From a checkpoint of a small transformer trained on Wikipedia.
Size: 9 layers, width 512, 8 heads of 64, MLP 2048 tanh GELU, vocabulary 32000, 61.1M parameters.
Architecture: LayerNorm before each block, untied embeddings, attention and MLP in parallel.
Each number is 500 + 25 x the weight over its row's rms, rounded and kept within 0 to 999. Layers, rows and columns count from 0. Numbers have three digits each. The size before them is the row's rms in percent of the matrix's.

# layer 4 MLP up, 2048x512, rms 0.162, rows 1503-1609, columns 256-319
091:484498493515531495496452517496504550529501533490501528482460518459501519473513504478477491499490507509538489511495474477544455508478530487544486484507468490477473510511513504502545473491535496
096:490520495505503447475495546490513457511500479491546562512486469482499484494488514495538475515485457498525495504531479499484492510518490574493527494508471489567482553493499505514507491505547528
097:457526493493517504554546505468468515522505534492525517516473489484525510531486521521500498477504524496503517477497503513491462464534498533506476537473551500551523517454496487521528518497512477
098:472468556486519480471525533498498514511482557519495493480521480470516482482491531523507527537500516480502525484470508482510478488477460477511543484496505497510513535490489500457453515506458518
096:481509456503499486502472533535494487469476520552468533445516471501458512495445469520507502517491477464495520518511518499512531510529482462501480490564441548532477462511467506457480504487527474
099:537507516474476536508486455505485493499463479521459489499516451539529515524526501501488527466519513490523539524522461503505517441501535500486484518550510495552494479487529530512487511513488495
101:459456550489515529508485476462485487503486502490502505528519475500465486544520477493490505524503542558501529548518498540514479496459495485505505542513573533483532467458498467474480506479503512
102:492511513523483522520500535522530500508475488499505477474478532542494516518504525494491477492471495507542462494496461453506499497499529498507463458472507502503545530475497504501458520523509494
102:515496500494518494479495490474555440568478493518483469462460484516463510480502505474506500498499521492512561514494517515504509459524448532447486472488503477505490446469504521474504518462481500
099:530518526472449510513475486500524494484482462481519527478466518466514520460513526535517462467541497510519490528488494564510497485515459495509490514449522545520482460446478482472481531466494519
099:510512524517515527470562477454474527538482521458481513471508489493538467488522440509509465500480463493488544498505511514471517532530515473485530509502456522547491516512501485488473435488514505
100:502555524504483515544531554509509483517568518468478484508525523467512479476530465517491523547490483487494431482508453494520521554485463461530527508511470513472471472530478519515487497506519480
107:491538525535501507482538513548483495459478478480517468486497469471490520540512485537501534511499500480543501462470519502509550491517556498516520526492486527510512497477502465520481482536492502
097:487516487504453549468504477480524519477500477452470510477487463520534488512518475488524487487468489478518488483516525519539531499551543513504456541501525500541469529483449483495489466529511482
101:504529483511474503495525475510462513528512494483515522513549515483510523466500536477525538496457509462478435490519511533557460528504489535449499487503541490479508509493508524501483500527487554
107:512521461502492496500480503509513524509514500496518500503486492514522538496486535500473511488495475473484540503495456498492457507493507480473491480506433519487497496510472509488489549523500447
094:479488481476487479485547483479549520483515496533494525498475514498570501474537542542480535483484535531487536493540508519441492511476457477435499473511499498493544492476497475550484487496470512
108:519534539461547534510539496541479519504499466518491490536470499505487494506518546511518488523528452507573475514529484484488501557548486477547494465549482538540491522475469531535523534461519510
099:510474499514478554456469457512522514497543464509514518525487556535468480447501492521483509492524497484531513490533506524440491492468544523475509502519497525511460557500463495469456504495450481
096:511535477541484546476518517535502497542474494520540451502462522488513520499472504517494498491493489519438471520508479531476541482492506460538488517483493529492426531490482491525463485540533529
102:498528460477501499462500532462470477512516511489530519471500481472458469516565498487498510471521481510511543497474520502536479475497480489539513496507508447474488510546469503489488474479501487
109:458496513474529472496478503495531490482448485477511552493505519501548489496476495544480514522520518507491486513494478464481482461526487467475476543514447537511528511517535547507510520475526487
100:493454512478524496489489529488526516453503498531491505471506503518538518504507522475502483520510536453505498562509483483467508451473542531485499486476510500482467510463520507511504470500492472
099:488512528505494500513525516482527468492509493489509500484473529511488545543508518533465481511490541496505445494466481481491457522483523496511478495465531514500486509514514511467495524485530465
098:527514540544507523577489502562501517510493483548514518532484512491525509498471522539542519488498543512476479534513509484514520486550498534456468509488497453468498512553485519483495476477534521
098:486471449468510496508492501498502496477498494524485488495487469500536509540493530523522480500450504518522540489521530485520489487476502536515530519530483479508478519514528483476536480490514468
095:520540489538495519503515521438480516468529507506492483509522487490493512545496508482473441482470496484494479522483468561478513481483507482567495478514532490497461461512492482536521463494542500
102:519489456508478504465510519528493509495507505528519536449469521510551482482516481451552490563486476522538470507517493504521505533467514509517505480499442505516453490501523525490495475473472518
101:542519556517528486515495510507509435513487489483489516503425509513556525493485525530554516510441509516501510498463533501510492493476514494521545505498542443496477494518506480486514501502508490
098:505492498548512515485484486550494467497487471541505486490513476512516507499536483523535527500455434527531490519493474512494500548551483496504537456531447510525485451490479483529506515494565521
101:467547495488487488517491497478501531488521513487496505480500555497547485520509565524527501469473513499498508498506500453484534563459527498506484534486516477509511473484483483537516548502482497
101:495526506503496500465482487456488571488517463550476505469504510497500537556465563474564501472553502464525504468500500493523502531524510472514504518526510484483508520492530497474498457513517519
100:460488488497489458474501544508495490518480520506521541514505490509554448514501498515475545507516534489499510491490463515489472490537489543485507507487503520547475510541485513516515441451500419
098:537508486508496497501477475516479510523455518551530505520500499468507488463504519535476513517500485506553480490476496480508512518519483502511537510546489515524511532540500457473519546521484499
103:535511534491520469534485476576500497493517481521471477527457585501537502476553518502483511476499509490528461477529480477472512488482507500491460488515497539510510507500530494524503520502517461
094:503488509457508505485564527518522525521444498480462473513513521520458462457556490473513498523495482497488491484556520519534479532535527560550507530506511500485515497497514537504495548451492482
093:530491503509535503486494463500514498496495493525479499556462496436493487452538450503531485523492535486469466522505486516481549494478494509496527480503517482496509535478493531508517471509509487
103:474469518487518498501459509505552486505506488490468522509530473498533528486524570482516549481508482513473561511508494542473563534487505516495480531482508504493499517480502542477535536473503498
094:500502542475452495523472516523509508511508526497483519490519494544479495484460484465489511497486490483506498502463488494504490431539489497472467453463500513565492497468527483501496531512535526
103:451527500504489513524514505465463491480517499493507506525510465464442503468540468552489503481541486497509483453486528480518461511497476495533522505511524503493545513512563514509486477544525514
098:481508516507547526552506523505465466519521490497484523488501501495521527532477497483511492526518481502528471473488515535470499477430493503549508517497442471520509520489462523515484479514461495
092:468521511499499488534504503474497493541497504503514469484523516499530534480527508493496498511521524503488554506516548478482490453464454515465503521507532484491495489472522523527501497537537497
098:510462465529499517480474487538535496549499531505514551522515454512423559522479498470488556465479477494473477507489469533526480559506483535511502467504475464490501494479519520517476476505494529
098:493525506504499504514500496493509499495502496491498483471495529459557511538468486498451490472470508434471511567459498546508518480507458524494497465456486471497498511522507490515483476507491480
100:551499468519512493513453518462513522480517477515454484481470501521477512459551501531504500488511496482490475525489477534502485483464520466507531504509506493506514507476498498526508473477475505
094:531498536480476519505483496480504481474536490505542462487508529478544484485538464544478525516551491513551515498507509519561503525501465481515492491485510477495478509529532481482556489474500515
099:461501474509488545493474514450509470500482511444487506509484499476489471474540520482451432506485506508489489492490468506461542472478505530506442548489521535543486425477476507487520509511467431
100:517526501503492463479485495491511530483499459477466493474531545490477514552559515496482458511510474445556478530481495457509500515475478472514482515512511517470460532469518530519545507500527510
101:511497506426510485506493511501527537497476462502500470440497510515510540492519501547468513507547535468484509508510502548523484488477540489482460506500520531518517477509530488455533524518470480
101:508482488504493475531515517497533507467463524495507530516555452505530518465521532496512483519516493506480492487532488538469469447477506505479506520513491519495485451502518496523528517471459512
096:502522510506473518517530481529484520465499496532517501510486524451503492505508506475526526493479506458496500535502532499513494461529526480471468513495481461470497539511483464462501557523539486
100:519509519468480497493496521482470478497489509492503496505518531535522524509480515505517486529484520504531481537496499467512497534510564531484490530459506509521533519523483525457455509500525487
096:538507511488531473487508478510551556476517528532500550478524510481510540494480504530504502492483430472509507511485534496471484514503543507518558511479482519496523489495471501501486469508517499
100:507510484543464475500494501526475476528493479547494513505480519490499527561501490466518548499493495518502560508483506541513535522491510488517499489494507498471503491491487526511511517521497475
104:474521478472487526533500505495437515488500464484511439485464487510470507484515560520512503483499510512513506429478553482508470503519496481488512486466565482546520475472501506483482505465505436
098:531526500467493501558517499497492488429522487538496478498509492466485486527537541521482459526487485517470496528528487483525492481493519455483521481503498563516514534475501506493464483479489470
102:525513528531554509471465467519458530511504539514502519478489506500482513469521561458479556523504487516507507520508489462526497535497491503434481517501546563470497500511477551473482528475543522
113:486483515476544497516500481441453513487513500515505523474531507484489498459542479571502502494463455494545544496483488514516515532513476485435476525455516463458517495510518489500503524484522492
092:498506513475489536548452510485519461513532542510512509511465503509475514430494503494499497512491476472513468512538509490544457514527497471498506480498509471485475523513464532522528471464493543
099:513467541490509505460525507463489504543511496493533500485472484540514497488513521523454498518526485441461504511541528485542441485511493536487508500500501526488490523495519491489538528562507526
093:447459468433496489492532501539531493506526516519510481515508541505522538514462519518507503488458518509525505501513517477494455488515546494505512560505485480471470490541494508469492480474465506
097:491535507504529509487436476458490515482492482479458466529469502495543461516493450466475486518475510493467509465498468529507516482536508474511493480497489534474501533497500531471563528475529513
092:516495503536487517509487502541531493496522532492499506454538501506504519490528531489522490503487493497469535490530497494501521507487515446494510503510550500496496486478486507441515479560489517
101:452450462492472490541462500511533515518565466514553494483526532522508472480498500493499485479476479502511483545512488505525484533549537472491525479524504501526496511497528510479525503487463474
096:503528499523486538469516496471510493528570481483483486470449445551481533484479545485506534518517473516495518509492467499517516501534511456472542493487492529463494503475509499451480521509509489
099:503495520477511573499499493499488522436469472495456483489516486501511486486495485510512497478504508492494523483485504517473513484493540511519494467529549474532494506518459509496517496484537510
095:480477485507528472551506506508517522508531497514517479491458491554519523466509469549472519510486483506472525520511470529535508478471502485480473486515527543491529502504487526469507506531525462
096:497544542515487537481527519495519529512525542502424520491438520524491518511496480501512501519466516511459491494485463491494495426490524528487551471459518527480444542474470513473510515538471481
099:510510487451502503479497475473530482497518507498511546480511513474518508497489498522496499543452487521496521508517509451517477488483437496489508512498433491518524521515499515493518508476493513
098:500489522487473502463488542513508458481522444493472468508499435496466487551537529504580509535474478475513495504493449471501493458471482513479530526539517448518527485513463509509530491504487539
103:507490497542486479510500517477518531465529477487464486510499460503482479518495482514475505487491491490496494475484472525478490484489526529505531514471448476513487539516496513500512486445542470
097:531494498503485441534445526512526532471497501518522485483521505466489518521511522542494479467524512495479489538481482524507544460509524543486548495498510510486488486540438507476529490496501518
118:519517522547483502479492534474479514497507496488524522512488495491486514523477545546503517491539508474435505513524476496474505517472525480509498493500514497468502486482462491491483545487526498
104:553492516428512464515548471511505468512508492471495464501493552496552492501493524478499438460503500532484516520517507516495504452495507470520496528518554471549478517532501469477474500483534499
104:483464512512492477499496520541507473506484514482478524492516495487484511520512534466458483537487526516505531460473499462509533480475485465484479498480502481543489506518509461527503513498502443
097:509501527509495532435467488490505518520513482511530499583521500498488534498510495561531478526491476514480475495511527508498501519485523564534480492502465481531510508542510490492530487490472519
106:521503481471505487474503492479539489491462521485470498533493501515460488507547469525512532485522496522516474463532519490490478513473471503495524493482528537482530514451513510511497528560524493
092:518515492485522471496528484509502493501481498539488529470486496457506530507502523530488444501461480512516499539504510483518504472470483469509491551502501528520533508496492495540422530502469493
103:476523496477470510535537479536483527469543511490506482446463533502501489491524509532508494520499502466478528511502482504497451503483514511552513460504515538471449494496527514504459506479494491
099:513519515486470493461508544456522499489492470542469496503522530509469486484464537539521496473475488474469504501482472502507491473546478515533501507504437504507476531492451536512508496497491484
112:492502501491490524549533522539515546474557513508510494525458500497471533493499490551518494498500499494498519470482499453500487486543512531495452542500525463487457470514502523505486510491530494
099:481507505485457502500465504489481582516520492460498538441516497503517486522542498537502496479542516465517490482532495518490485517533487510498493493540516502500497497467501497516502507485494446
099:492529511452538543461473468490521497475523490464466458447487509501478514490494544543491507555510526469536475526506517474494499485455495496533479518485505504515518490516537509513484525476532487
099:509489540522496499524516469507479462525462536507462491495484454489472496513517479513509487454498512497483492495502507530477560471483476477516527503510501483502484517498473513528527513515516528
096:483511499493509486461536457476516510476490535568548516474526508516502473504480479468468507518500525507550508503514500542505509481498465531459443515468532491478463535492512507505493499499468531
110:478487490517440491519505503514525504492541515533450442494508461479478508455511464543522488542504486480494514503529475488525466486495528497493486491507495497446527502513491489531440532508468473
099:500519484448519502492485489516504515531511481524495494495515458466525487495509525499489498531505505484489473526480477546498504471500495494494527515503500460507508493504466549512493461523489509
095:531496490520494453488492520530488534522527450471485514522536551501506515513512480499479481485538504460518532495497498536490477481527514529510509511523482509501473503467487508494502495517482419
092:542507489464491515522532446517497481530498491536534495573512519476487472521549493512579485521481506511468445486536497496523470475523506479513493467469469520487464489514499495485501483469525510
097:494485547491516522487517537510467492494520465497493487495508516501509526480518440543507486496524462520473486487493510510508564525500518498488491519513503490527502480516527455502458459491460494
097:469490509472485501513486483480425512497488492528527539503492528515496501488554497490523542527505499464505482493473508535469458499523559496524454488500462486455504524531528519534521533479467520
102:460474512486518486481496510503520480503480461544533520509532477487504502475539532522486488498491486530529520534505527466508486472492485495520518511493523545499453498489491494528480499487491480
093:534533490516509496511492553527496485470454495539465516517516520511508540508485537490558494464474523499475539471506472497496467482553494486488525468477493519497500488495506531508527482506492487
100:529503503485486469510543480503523515512545508460519488523490481471525518432536536517468530509497500546537516488512476520508458472498507505489519491513522515433556507522489517517494472548492457
095:492465498565503507501532471450528515496492531502479514489489495501484551529514537498505490545478473473506479500474480480516499511508488525492479502489490435471481498560495491497514484522472474
098:541496493459491495498520471491482443484502505492521487463494451519550485518530475507511523449489476453458488495509473481470535526503497516479517511487542497519460529500505496518488489443488494
097:524519504524503504468482528482538552488475492500481508517496492546471486506505527529508507490500483494478498523520488464542477479477543532496521482508494492470501515528461555514515512455492537
096:458511490498468479485552479499503501488496498541577533503490496487487487505513502518489507503510511526408495475516546504498496468495554498456502495514476516521493506513516517484490501454534443
096:509510503518480464505495483474503525511489509522484515536555499498498496526489498525513551500481511492482480480493498491486481470566500489509493512537490490488502494494512480496491499483493468
094:515511504488492492465477532520492488502479532486475471537475487494478549501504537558546472517497488503504532526540505555490512475538532519516507481518513535473460503479490539517469480495494526
100:533491499490480459510501522532525568472484540520497477461527489486493476494541497506487495517535461480557519544479461512476502538499453483551512503524488519516522480463478508505479481516513495
096:499486522459462476481491517514481551512511507463491466529490511489480510478549502526497494486478524423520515506526550482490476473529477517499512511495527462497511533545495539521526504504496518
098:488506492540480526479507468526526516534458475485484484518479501517500504496531466499519510483462452479502476490477475511483555456521513527529498498527511491511506521523456478502489475486540512
097:490506461498497533535498483505513518463482508546520479530498524567484519518480545532526518519481510481465528507528481521527530509476551485482515467521492475527503476505459457462488501504506488
100:527525496525523544440482506525513491511476497555505515500495510453503488505520477522535471484527471483465501543494517486452474514490505457499475467458500487497485505501505519528503498514531524
102:484519474483499527517502497519493530493568488510463498524479494484513524511531510481444483527542494484450522457492486495540488506540524529481472511468480513460538484518530526491560426489494456
093:458494505544540474510523540474489522484514476563511467502500512509499510513519498538554461462495484515493496494483539481527497509466516475488473457504498539473512496502511537521511502481479492
# layer 4 MLP down (transposed), 2048x512, rms 0.0936, rows 1503-1609, columns 256-319
106:485472520443473469488491538508518510489505497478503514512515527558493501517504452453498484487510492528474573513537501460499508513505519493494445486489519535499527471461508477473492504511543542
100:485500474509499474532501507500491484481479481493500467504530508511472491490531517527486497455494519532479466483474495516502529521502513526531536434490518521515491438454551536526492509493481510
100:489473513512537484515483465551565503508486511475509490479540499494473504504492475477516485499495506514516473459491485464474567523497514504540525459481494447469491488484548510475501496523496466
099:485520502533457535480459512550444469470528491527499498542448479479544528493487518487505537539494475513494488470451484523511523519547492519493505527498460506451510495503504462513466465518488488
098:484540530429507479498520531489491496499558476440513507514488512554528500544449491517540515525519533532503517459521501496506491485497531523512488502484489517489523508501528556486463497487496515
103:495518505530462507474491448472558514471459526488500536502474536515464503497464505482520525551474467465474489488478520467548506528501483513518464480513516529490532494528499497546465533538452539
103:524522536495501487482518495436509540506449474483495535490503494500522476456514504530463484525465461519507521532490502450528482498486464502504507536503482562493523555517523485499512484483472520
105:493482527523473469469516504498478513485494510516492498522534468496521477478507469543499530487480543513478536454500519488494530450509495550490510494469513520511435487490468530499526453455529480
100:484500536488497472504511501491483531498490514512526504536483513477549503478529510547497433518488489510491518505534506476544516490482503478525478498495475554480533554502452492500499474474525516
098:512511468488543526475505526474488470449519501481507479527541515497527513461471486508485525495461448470507483500546449503501493518529486470479494510527477477501514556505491550471517495508531487
101:526504456439485429473487497527517496502520503479500491534477498472528500518469532507517496485497514505511516543538555492532486507488508503502492495536512474482515545505472502470496456530505525
104:515475528556532472463518463503515492501492455485468504495489487551468469481473498499497516487542484538480488512461469497512504464508509481541510530536490447477494490471505504459545509489496506
106:509486456499520496506514485469494504504491483501506505528461530511491482471499477481500496511558551542447484504486482457509488503543485470521511498491512459492480494527490531491482486466490516
100:484532520496486501512524514495496504477504512498527482527501502498521500512505545554431511504512517465495493504507514503526460451483462515526509452536501558506489494474509537493484492498506522
098:481495515510531513467510501524491509511462459527500468486501503512477513502487487531476456491487496462507558469490504490490493520520467493493485487521464496487511508516550466488536502502506520
111:483491477495476506525477496520472506506546494498500487493537522457515496469516551520434493435571511497502508543514524505493527514493503480486503532504508497500525556502507493496552489472523511
095:519505499507507502529479478482491481544541487499513492517513486485426523502477466476493497496506498496490498493514461528538484475514525502508506523475522510523429561516475537521525465511511487
122:489526492479471540498526530511459503510494510442492496506501505500465481527494477522499495486505464503503537509562474490518499520491496473522453495531473514504539449465523549495527499463504502
099:501522494552502531512495527503455485528468481499498534426511498508511506479486544528475476506474543529517515554483548486491524482514496499526517507488457482498484504506473498495514488506479515
094:476505482488489465531472539486491532471519525494509515502506518504514508458515435489518527506529524491482532510524481506472521524571500504469534477478545474510538479512501539498566533464489502
094:506477458525523549505453499523488519477499497480479491493500487548533501493498494521523537516498477511513492501491465504482481485452495507519530508491476490434541510564525485509519507489493534
114:524492463530474502520506488504489507503514483512492460462495494488461543473544500484528503517516468476504521506504482519497513551494505532532571489462563487483471474503487472517520491520531497
101:492525478493468497495547486547502501508493517488505492490482486454515500481504476516475510461522473520472532451513511485516503487486499522510541549515501496503496494472497501486544503541488531
099:508502478486495512510486474521505528488548494565511499549527481467490504471511492493491491515549476514477495522503527511519509432540506492513534530515476482485504475506482514531503466494517514
096:497525463515564499452456524484497524500488471465487458505517504483474572473549489472528479523505479507501510487501496513509461487502523474517503451537467551506508479482466484499545507508505494
097:514517519497507494499529534502500495513536516503493498453506516530496545451533478484456476499509504485456429530502467564492510497505469498506507466545509568504534472513457506501495538477501485
092:516500508488489504487491484542478488538531534460539475485498500511508485490500512456537522473500532551504493525507517442508491531548511510442523499469507565482477503494553517481504505499484483
104:492479520501526466515490487504490496478495476484486541506484467492484523534479522494473454517482536490503495510518510475466500517480492478524486524508526499518529511445435484496558504495543482
109:514498532480508480506482548522513504485490551476468467488532506533489522506504501474509508487446478485454474478509512517504482485517525486488541477491512500483540530479464498468503486519554486
093:470477528481470513507515492471501500520538510478472520508484541501502461534483501506503492492520508474474504525519525515515538477464475502477452534437543480490522540506511537477500489489436491
096:487474488508512467483490524538523473491489466511469534509492510535509579460483506493461488520534461524502529501531470487498473444544492523483518535513531488492505491497502503492473485512514546
096:545495501518496477535511466548477487517505514473525440506509496538498468528495476486430439523472514503495523535494504466522523497464482506486461487518477461508496495519469462524506532501574502
098:558508515490503549523509504534510532506519477500493450516492528512474559493518488501512469508494449479506486471505503466514531514459524484512530472468489506501505484468523493475509527512506563
095:507473479471493466519475512449483474485496454463483482482549525501528522527499506455508483504504512512507533483539473525500455527524482500520466526482509478501464500497479522506519482521513491
098:498447527493557526507518489463522498480495537476523493524523471535493505453530511494496526505506496488470508486517481501539443497550483456485514533523467487509515489503464515501484486538515511
092:487495486516496480484418471473479474512530489516530524499491499502496552515495474495470494489526460480476500502489483489497507493445477461461506505517484506486466468519492465561481517513497516
095:514480510509459515524455543490521511480475486481533518471508482522498467555498521519468515458505497502537507499511515490537499497505530482492495488475479487499461509506521542476534508516506509
107:476552537500495504492469514520464482488542493474485497477486498546464485463472507514499485528461500552456490486502490516527552518519489563573501542528513498508502522510515507472486511491504528
092:516504535545504510500519476498521493493510477513487484484500534477488453520517557502447488482471512539512491469521478517479481558475449469514528516500546480504515516473461509503484459502489502
111:473472461514457501529516538489484438490522474512530510512532534510507490524465507508485474484504480540473502478495469546525487531513470493496486435482483541507524539489494491543457495488497470
101:509500486483508508498493467501480463475522442505484466506497507486494484514493484532488496498472538517479506525509494474478486498496518485498521509510504473489490513521503520494519491449466526
090:530511492509503512447487462485544505501485544510540479520485504499475467522500514505539524491478536448518491480503484489523514528489483491495472468489459511537429519513493483497474552497491508
094:524509488498503485502519474474467487503539488525512479527501483479527499491510424521486463518532491505507500502487533484454484435528537459477498513522535521495497523461505497489482469474495478
094:532441498501502483450483518493461518488498538480479514494491452543438516464535544502521532493533519547521497441552449452522466518530540467503522521569491525511507561435486512480496513489518535
097:441512544444527526485553486515503461502528495499503504514521478463529419486481485486491497525472479511524500504470495467514516509510504527496521501496464519506514489497512519501521505497481496
087:455484477524481505494496503492472524481471525526480474528482495526473481500451521454482497524521470515501451487508490475477485498513508512525528498498476529524493484503484508506470525498529517
115:491526519502463492479509432512522465534465532487479475483497503491494521494512529494452466529533533493481536492490450502497501528504472490487462487475549518510551529510493479507477498499534512
104:525478508422523518492495511513505530535498501516502508529490494510554468461467503490542526491496481502466487478532477534450515498500513504485489480520511499512484428513509480515499505448478491
098:479516481494486509483471489490481495517511511523548486516507508486546513502510500474506504533495540498470477496522503459443514479531495474505516491503490484503499527496511495509525462524479487
090:488522509485539509461445480500485501557539458514492489480453507502484492524493467542505512491474520484509489475487500470526527535519505455503497442515513498533516555511484511474486515509494506
094:504509516535548471461520520498518471532484527470510528505499515521529521505475492509505539520521494526526476488467493503478510482524468493490562528517524478509478477476522516495525497482480504
101:505506467510526485505463473498490518476503534477514531504462438509482474497558483509541466478533496516502514518481500548509477451511496432506541488513520506495504481477505501534508506520435471
092:491486479485509519511486509473474494489491466453510497501491488487502436517531532491507503528471522491485516481484474527521517497490508494494494523522526477510467524517488504519516532505520507
101:471483445517535509498501498535477516505497466496507569519537492488451528472505535497501489523521495504512566502533556489533516473495502516477550524521541485483542496495482518527533496526539529
103:539514535497479491581505449510524489508529496502494473512498499497478509504538483501457490532527473523514512532561526549478487499506521448520481513460551499474495516488542478519519511543514547
103:505500458532483487504503500497510483484468482521499543556486527530476471436526471467495544506556524500502512509503450533507474516516500496531468475470497480494522458521504530488507542505549478
103:499526508525480485493524537465479445499514469500511527491505508547529494519499522540476485513537490538457486472523557493478490518514489540504523479526488492483503476482523491486459497488509508
117:496524478535529508501535495480472493498478489465490503490464499480488477513469459503502530502482531475533447498477570530484465482485445518500478497497532524473470463476499485491510459482479488
090:507497516495517490472544505495502522516459428476496499470546502514520504551533512505494487477499518531464508467464463524477537480472512539501496541472478525499544503526525475508515484502531474
098:496519504442517500465463485513550519504506493494491494518507513457514471523509457493499510500460464502531520505493490500495540519493518460517519507557544491520554500489482515501490507471515509
093:527500507522491495541486490506480523482497485520467497496498502462507481518558457502505519551485484491500489531505493527486473522484483482525484450498473520481498513479494472519503485563543529
101:473467507537474481511500488456532519535512521524525513490496458489450521479473465484504532483561483476517531506450473467468492518490515464503559505522552482496501488496460472506492498518500493
095:484520499469556487466519483460480515515457510495497463534491506524498511460487489494496470506508508506549507450523508488458495497523505510495513494490470524485493517524491511514500463452546503
100:530521520555510490530482483519507491472478500485501470542477487481475501500492501506514545496549506517497517460505450495506467492469492518491464515536486473475457475505490488479461482525547470
098:497484504500545507521564465522474491527514498470523453527553529499525488480469501493456484497459482456501507529503485502472500467495435510534475461476502477513482505514502432509515538482508481
095:493493460504498476531452494464504467519472476509520550475499464523500474495515508506485517529489481505522484549504458498492493542462473500479510493531513498487506510433561534533496532557448527
092:471508510466500500458517476512472523477497467484503501518542489462496510488533474476497506482524501493474491495444511507550510519500474543493510487473484508546470481534481542509486479501495509
103:536507475509465467530494489469481477499473504463510500524528472514496465475492496480501481499517526485502489468511595513522444499503532529519530486512500536532466454501504491493464509520477531
096:503486454589514507540509550526465465511497502465498505517463469525502523502490523486474515456489541479472473471526466575543504500487477468468533517484521480495470522494507483507498496494482510
094:491499521506496503475479497522462550462494482483483469495465537517518513467468465527508466476534522551491510498490536540492510496539491449523454493460512522468475477556504490534504528503504484
099:467491477428491516504503519486526475495490538497520501469514550482547547457539455511541478507489516502505532503447550525537519521506492492528474531522487561486509507484480503473505483493527509
102:502476528513468463503489533479515526526459528475498534514481489492528475464505530485473559504513520498524489461518517528507463483517526509513456527495519514508502505515540508524453514471474523
126:506536469503521505473491505477515519501447505492490512492544507507484547463499483516502478495492483480478523561504483535442510479520516500506493500493536485505491510461491505456509530480515499
106:538491461497483526495463505459533498514472497487449531542488465529466493500457494519526474480486494471544534491473505513521487520474484493523509504485479467537505528506470503526524511479510536
110:495502486517499474520478489473504480474472516509531456480524457492508532510483528492565500537483551541475521463479486472494498535505456512466507433519460483469525497499479501527515529516484508
101:485473497494450484543511512495479466504515500567515486473448475498478491515457498498499520487480513484529504519506484481542503494521461494471526499513493535432510484479502513446465516522494518
102:511473508523532467500509539537489518511518480448525512468517513462488489521496474506557503500464530500508513476478484504516529516489514483504473454531499509492477478496484515475519538480504555
091:450511534529491505515501534476512491522528524429498500512532500482496486472472474462540507502461495502460480508533506522517479507482503501501523475527484501520477515487487512468537445496522489
098:483514498542486533511514576528489463486453469529533491495490524515502523534491496491463509496534509522497460465462517488519521539539461514502468493529488524492473500508499454511483527415531500
092:401473460493481513521473469499492483543539512490506516522489505526581524482522490447500548523493491506499524479528493504461502522443525542490500481472512495501516497496540487480457478521498501
125:499522466466522516475517490526506528445466501487481469572492465453523509478489491493492510473508505520507549463519481440544474498506501511448472474507517483497495489520520518514547509502539518
104:517477518521488501488530458479487497482483541485530518520490491526497525499524489454518522505505496474518484512472487515514517492525495500478485511513497515498453533475491483481480517478489521
099:482528489517492485487520529496507485468509505515526499501507497493523502554497525475482492490507510489475492488497493517525529512482459538528500493538522508501463490535543472502496503494446479
099:488512466482512526454482520512484491484499492496478523492508532509474474484506500497543481484516528503503526478513504537493521549506503523490505484471512472529573482527542470482484494480476553
098:507496485512472485523505534513503477497535505525470468514491481517488492497516522556501519512466489499484501484530487447453509477478524493504513490481491512528484463525502548465469485524461500
108:485510497500491517506487505476476492504547502538507490515506486514504488479488473518519496473491475510479473527445537515522508491521487487531498474493478484500512531523537466522501505488531479
097:519480456518467481472512502507496504483513527518512485524507537507529542477498514519486509469454492481494479461476563466469508506500518504516457504572490456516494505484481460479499454479449477
096:522516495502514492492480493485532465481486511471492522497487518482475520504498491527467527462516491548518429499505480499520490515492507440481498487511510480476503508530547478497486481514467519
099:505509501490481485499509512496504497532494486476469524509512512503517498491488507494506511490476492505460510478491551431510465509486507524466488497547485518540489476478481468477485482484498555
096:536533495502515494486508510507482502529479505488523498501508493487540496507510536494533497500453545505483523511501472517495452503490466515486481535446513483476545556480453533492533505527584512
098:496504520501526492511510534478556504462497537489451493477509502471527479538426503504490481501517492539468480488514524456515541496488467483481539519509543489535520472473481492453516471500472517
102:481522501522492497508498481483461515479451508484488493519522505535507470507506483493523478532518485503467487496491515535528441469462473520553472534503471505508532476497480504493502539504495511
095:504494505474475515486484494482495538506539526523490513493489514491488503460498506518461486485495485508524501522475459489485552476534528507480520517511535486502487496488469490464473490493489539
105:474510467563456465528461476507508489525504443542491484524519526492463487515511502503457531475495489473502518488465455487514501511464498537548481541497488459468511482499521536565521470519513502
095:530489504469507476504484498511498521502504463456523499537562493469499500534466524514482506516475510513502506505496507489527459485502494515525468484499492507524496512532466534523498517516483509
093:478497501534466519505479527517500514533486521501479502526510532468468513501474521489488477486509494538500516483477502486522464489467527477481532544479495517480531484491536492505515541495523512
095:484463488469489493500510450471466479521481505476511481462528490471532494448541473532476474502464483510549542501493469542516510506512506478504468507513538477512503534498502518476505504491498485
099:510509465480495520477511525496485518512479502513464500504476453473503501493490529448523547525534503515495511496507508496475509546494480488493493486507499500508501498477500534500478518451515525
097:499511507496483511499476537501501483475478494491515486480475499510493504501492505507534493500542527467497504514523537499534508531529503490478468485496462534513497456484459509490472499505508510
091:479493475521519482491488501470542476477492484535501506472527478468511467485511503488440524487519498500465523489440470516500484486488492466471554506451481512494543482528487469503490510511482466
098:466506499514456481543541471508532467503529483459494506527482514544514552500485519551510505480509509522479515438520510467512458514451513505464474465505511478484513498522495498533494497478526540
099:495513495527535532506538493496528438455474493519507530505506500512526511489489489525512499517522453536507472454472450511506529532524534504487510503512488493497487465473519481467520486493504465
100:526525497482464486519525561494535484485490502460464503469512513526456459453487480498467460468466559487486492490471493531469498544482497477477463517520491490516473483467489544497489488502512484
098:517518507491522474430532513515496472477494505449469467481488503497513472503508512498480466528503497531462470458485562422489498503537514529493512538526525533521490496452515514508502455436468525
096:484501507462476546529503519513478485515472498461514506559504521488457517472473520521509480493464500489506503480518473480508547487507509483501515528513461551438545492498540494459498496423472485
102:463496477471549480512485526490497501500478480435449484496482529518491491503455521525490485519510508479544485533504476522514502533493480427511536472517454526513508523489461560501498524549463505
092:514476491492529497482493439494476494480457468525473525493491490482491543496491523511459501488485500500502524487487453537469480472508471524488553484471491474553528501475455504480512459507469493